Weights of a small transformer language model: 11 layers, 3 heads of 32.
Each number is 128 + 24 x the weight over its row's rms, rounded and kept within 0 to 255. Layers, rows and columns count from 0. Numbers have three digits each. The size before them is the row's rms in percent of the matrix's.

# layer 5 attention output, 96x96, rms 0.121, rows 0-95, columns 48-95
103:126121126150166137187131140140142119127150147131129130159067128138119142149122102126097122100156163143157159100138115141146137093146166122117149
105:124180153160131114126132130118119132112140135131103090134129126131144123138156136148117138137157134145126104134088111139164117106113116078111148
115:181095117143122159140078102102117164137138142144144123088098115121118120130122148082142138156096152170119054147163123112148148104118117131114139
110:118172121114150091182091084156119125157110128135133129160142138110167108116130063162119120134131081151102120116176105124122136136118176132125113
107:091138167085100143162120123120102153128148189077109155129102134165140172146107125174157135129116119157129160158145148128153110183123146116152144
096:093113125101108101128168145144147128111113144122086068121129147148133108168115136165148125154134104110112091100142139153120094122150176145140131
091:184122137118112115107130132159115132105072140112140118138113112138107159166126156111139121091100104063182143141094140147121090163129083102102097
084:090108145122138151112143128140080136108093151114114124141074143106124121094103124119090070117104139138107112098156144099117126103128089112148142
109:136124168136128111161163145156092144115121123095158139180111166157118164100116129138130160133114097143156136187157156144156119156160120122150141
084:135135103171163102120144106108110089097115145107108099125132142104093189116125075131123155110153165091116143123148129147143079135172128105099107
098:134104090133120112087148140135097113145149120059143118166183151146132144154109159134174106136127083126125166122138150151135160165106123115131151
106:087119155103154129096132129144137125091134123103168159129119178071089115130135124116143145111137101118117118099144147124102110111119172095157116
101:141165125155123158117130096159142133088103127121114124125122147109107145122101094168106088166143136110135131126101159103160127099144117143185135
087:103129077169148132084104094158108173151141129136118155159147138082152079120102128138107127158097144135120105165158127089135140140158090097127107
104:115101114115139088134118067110154111132152096135080140125109151142125142105156109134122138165112102136129098130136156083132137123137107099146149
092:121167118139119119131150136131096113141146111117126109095161138178140097154155120110136112090148140146115178164160093129148127112137105093153154
092:098088039149130108147113121113100097137146096141125092166132158156139141153160141132118158103094103130117117108103130144142144151120068143149106
108:096106134114161133154080135209144148089134135140148126123113138096163112139132116100171116073150172117131093156136136114141102137096148137133120
110:109121150134132149095144136131115130095173137134101140118115157118132115148108137168156136087128144156162111114105133114143097115121097153133138
116:164132068129145151153147137166170153113112113134121103106126118171162107139107114120120094144126155104146116132091151148103125128056125178116108
084:154069130128114125099121112130120124134180116072085143118146154129126106128132178135099097146115104080142096153133170160136119104102132118073132
095:137141141152178132130124145114129089149118159088086118135137095140201115089138113144139076095102150147117149112136146124185147111123150088116118
090:144122157130158140161125129116123108073129144107168121158135141129139122135091142153151135120082152113095105141137192085135096091142163097148121
098:134099148131095154125132138186069122127194129129101149116070159104165125120098152136100179130150144074118123115119122115120096135142162137128147
095:161141109107160105141120132091119166073142071135121120097116114118139114120177090098132139111115129084155152120149186160123146148143144159162120
095:171119124115094136130105092162148118129179141152150102091153090121121198115098125160200120141131124110105141146129140089131116162110099150123122
088:121132105143157134132089136124082147137139155093126146133114136146041095097141106103148122153115098092140154152128151096142106131112148153135144
109:096073118154114140153113100128125147142077141169105125131128149129111156094089141089100142137126143095116142133156087124149104106115147159111138
095:113137112096154164120135095142142093107138100135116133096108098157141086154083093106113151126102155133104138117097121122082119161076126098146128
088:143102116097120103085162115132127165147125120107110118151124108125135117108144124101152102115124081149068101146156123113134114127132138173139132
099:081157160150135115096096150107132133133102108147142137119129110173178143095137110147101144098141170153154139084139119131128130124107144128108131
109:123133147144134106125094094143121158175135166144149115095121155125186099169122108107115138123155165092099136163135160132137179129136140130168152
105:133076142151152078145115114129156121149110057102128117136157143113114126112172161144095109078087138113104137098115125095154120185133178124141131
099:083171087075132114131147137161142126145139143104109139148147156111111107147126097128122143147122130147171169105135116117137139108138170119106127
095:129132161084095103122101168077115098104105123152104090147157140126108131175105163128113121144112157116153167141145125119133146130117172168169092
108:175066125135141116141163112166111154135143120130126129132119187159108129131135129077136122096142132133174141110110163132165142138099124140123125
089:122156150153118149126098134130145158121112095111170102158113140120061143148134101127128118105125137114100109123066134158095140154144127123106121
104:127093109091106110118118114124118105113091115113128110147084105122139171145120152133095124122125133113108160101167131129139136153124142124147129
089:132158098098142112160163106130105099176110134121138181111161126148172124140132159090126178131149098128106130084120156127124112135133082130127138
089:137140123107123099090115130120114105130084136098135104111118170098119133106146160140140112138147075156144122115170101168152146125126129169114143
103:142163117126145143104145136071161135128126127141128121098139123148088100125150132181144176133186157128120118128148129085150133134119126151068117
094:135133106076121093143132144147154176145121125153105113091142139118128098122153113111110105163154123126143148147117110143122105141132119152147090
106:073129125168096160115086146111152131097119118094111116110153141150130148136094133130118136152113089134105172127140132091097144083121151149134127
092:132164082094160150109097147170107127130102085118138165137157134133151145151107146134166110130074150145147116100099133162105117122156163117140150
105:116160135089142120096136118113102080105109143102129152091115120138136105104109147098110104132147130135098185132187130122122092134147131109138108
102:128122124129115104161167119134152177124108142103142135100152132117092111125122099149122196115108118094112144118098118177150129114109127155126109
112:132150090101131113103096158149164166132158137109077128081123139126130101144161121144143114099162100094142126139133087116144116089137130093147151
100:148163166107147130114118122149119163146129097088096183118143122093121117112130123124154146106134124118083153095125156135171140166101128108113105
104:127105090089179142145123099142127170149124144137119123129098105142137046129107127146131125110170144115189078123126095117139113139118138116129127
087:162122117104126136087128129139129105124106165175114104128122121162143107078073134107127163132146145121106106133144145144122126149116181150163123
101:152122118136099158125104113098143100125125161121123129129099134147091145147161085137110083115112092087125130144124120115109126108087115163088143
094:116113189086157094157068117100138132090134149169126113146176158125133086132145120110098117112116138127185139150156111122122101120118123115083104
105:145131115154084120100134101172119157156112156139120136149111127123143085160120166143172110146128078130127134112146132117114117123083097143129142
086:110116141105134095100137128146125164113091154129137123130143163150100050152087120112090094162133117141152120124146133124106106130126118102120098
090:142145099110137145144198122126116080129140083179111136139100142121123125142119130107121141099130133117141104185125142183093186150087143137099144
086:127092110138140116158134097128116088077122098135165097149136136132118117068126191137098122135128112116151129121141096109132133113131100142134139
091:085135189175151135113127151130115122171154175175103097139158110113158136091083175137120152098159101110146103095157120104124144115136147160100107
091:149117136085156154129134152093168131150131145184102089084108111088155113056136129160138113133149090140117129120085126101099132134142146105086140
110:124158123150146123102093097094122115122107111150168153158157085112136197130150131087101116163187144103120115137101132100140134124136135108146086
120:116112158099130131147116156127125130144117116134126113161157150135123160074128127174167083083126114159112127097125115095126166131137124166129120
088:108106144126131148179142099124104138097106105142125149104109096147139128106081122112098107102157081107104112107130102137184113132112145110133153
091:124101162114057147134124107128142088140160117096112125159111137157139124103133146143130146131119136155047148116154139145084100145123104126123097
100:162088149121144159125136123141169090131141149130156076088109100130119139123111109115108117117189144125107128154089137113099118114114171081124138
101:120136143153152106083120127125122149185090115078164141102113143157117110149141120132137145077149115103140116127178123100094117112123106132122132
091:119146119127146112127144153132126133173189149098128152126143095080092162178137127163133127095165133157146095137162115149110092110125148125137159
100:106138150068149144127128108133138140160120119126141160156118084161118131120157114144140111168129172084173130123089145130077155116099156135109119
101:121096116125107114099108107156111145090163180115136110102110137110103109147146126098136130156125115089081095105140195163136121088124136130129138
102:133137152085106132106130065131145146121153123094131144075114181116114144145135149150147090157148129170146159138138127151148143117126141100107140
106:094164140134072094105130119127077140128164109101142146149129134136125132148107131128189118147133178087140081099135099131128129161167171125114178
099:099105104120140131107138174112134135120138128099134085161152142108077134151109104087133120123120116105158119143143107132115138174149104121144161
091:115081133099132135123108124087083128150110107155125145114126115124137116121165110159132141114120146105149160091090106134110163139090124135137119
100:091122128155128145156083087129136114147112154099144143136139105143177119151144147139148107135125174128109141134093140101126142103183084138156139
097:075092127137145142117121151128138185105101145128100109166133093091097117139136152127099119132078151114115134078124116108146078111100123136135129
093:129144130127126131142096094111119137088139138116096109124125076090091151126108146151132124161149138087100119112152133121186143124123126071121109
095:108149130090133151114089120137123128134092133156106137163145123121149086087094088085146116076144169138164127117135112144129114127152164165116108
103:130117151103110124126116086078071102139143085121133188129121148127166153143153144185121149160126144131119115121112142131138110148127116144135135
105:105097112093137106117116105105172164079086079127126108140154118137071113159139122107120156111085134140095120140106100141131147102125148130123120
113:121117145157084126124131049106150148179090112118130152170132117116101116142113136120165155119127102143139147125135104139138116119114138125135105
125:167116117126104152147165108092113154177116124103102136143128073119092167090115132143132130159149118141124144129144176138134174143155112135123132
108:115131080138108098119087131116118117161124107103172146121120105108172104125100119129123143093143108142125143119081137094150157082132129139099156
102:148090122141089119129135132141109131144111137116135125089100118141090125105118144138118110132067104125118143144163134142117162098131162112132129
095:126125161093160126072126148157110122149150097176124117102126168134167215114119135130105145157116160126118106145105119102137149127120132103086120
096:140076136125079116147122157155124099135104113179119116152113103090151103135147138133150169147170138132127154119159129100141158136129109144118113
102:150147082128131129100107105155114108096101135131103110140116129125102175114143118082132116154105109118135131126147126111153095107097150109107077
100:111116106121079102144111114159114100115144152114116129128097135129087085138127150105168104119108154098055136125104133127124128097141120124099115
101:099131147119127101140171147099165139148114125163166098136146136111143142136135125129114113136151186122135183131115157146105127147146136169069121
098:128198101122094112166120123123099138098163155116173129126122116096159124143110086134134113170140102120116123113117111139156127107156136138160097
106:088133110137135088089123112146126132111128128180159117115168162172135150149135088132127134120136125119103166083129138143124107110136108131107131
115:103145171164134108112142119132125130097150137119134127165170109134106111157121124137075129156138138148106124125125188142115124152096148145148162
104:142123156098124167081126073117174108124144124108101128144108131154087125138171160110121141140167171124106140140135106124123106090112132116142167
093:131153137075125117139084126097133126122153163119149123148116129131139059110139116126138119178140132143150165149099139100144104111132152107076129
108:168096083107121138130122157108107123131111144107160138122109112112162086079126110161165142124123104114123133114115086181157114104123107115132164
110:120110109147189124144148143119129097135165164098176160140141152120148081136143123162138112114159137082109154180120115138116096133078135122136100
109:105132132128139156146078135118121121127088125114130121088087090146152099183141129085152127176116120142112112109144114129184119147152176144104114
095:075132094144086128117128134155133076119123151171135100139146163117118174152108083099175184138154144105127130116146124115151123096133129127174134
101:134094107146109125133148155099120145103115104158137145180132096071165093152116129113092140135093070131134142164102108091120124135150084148122142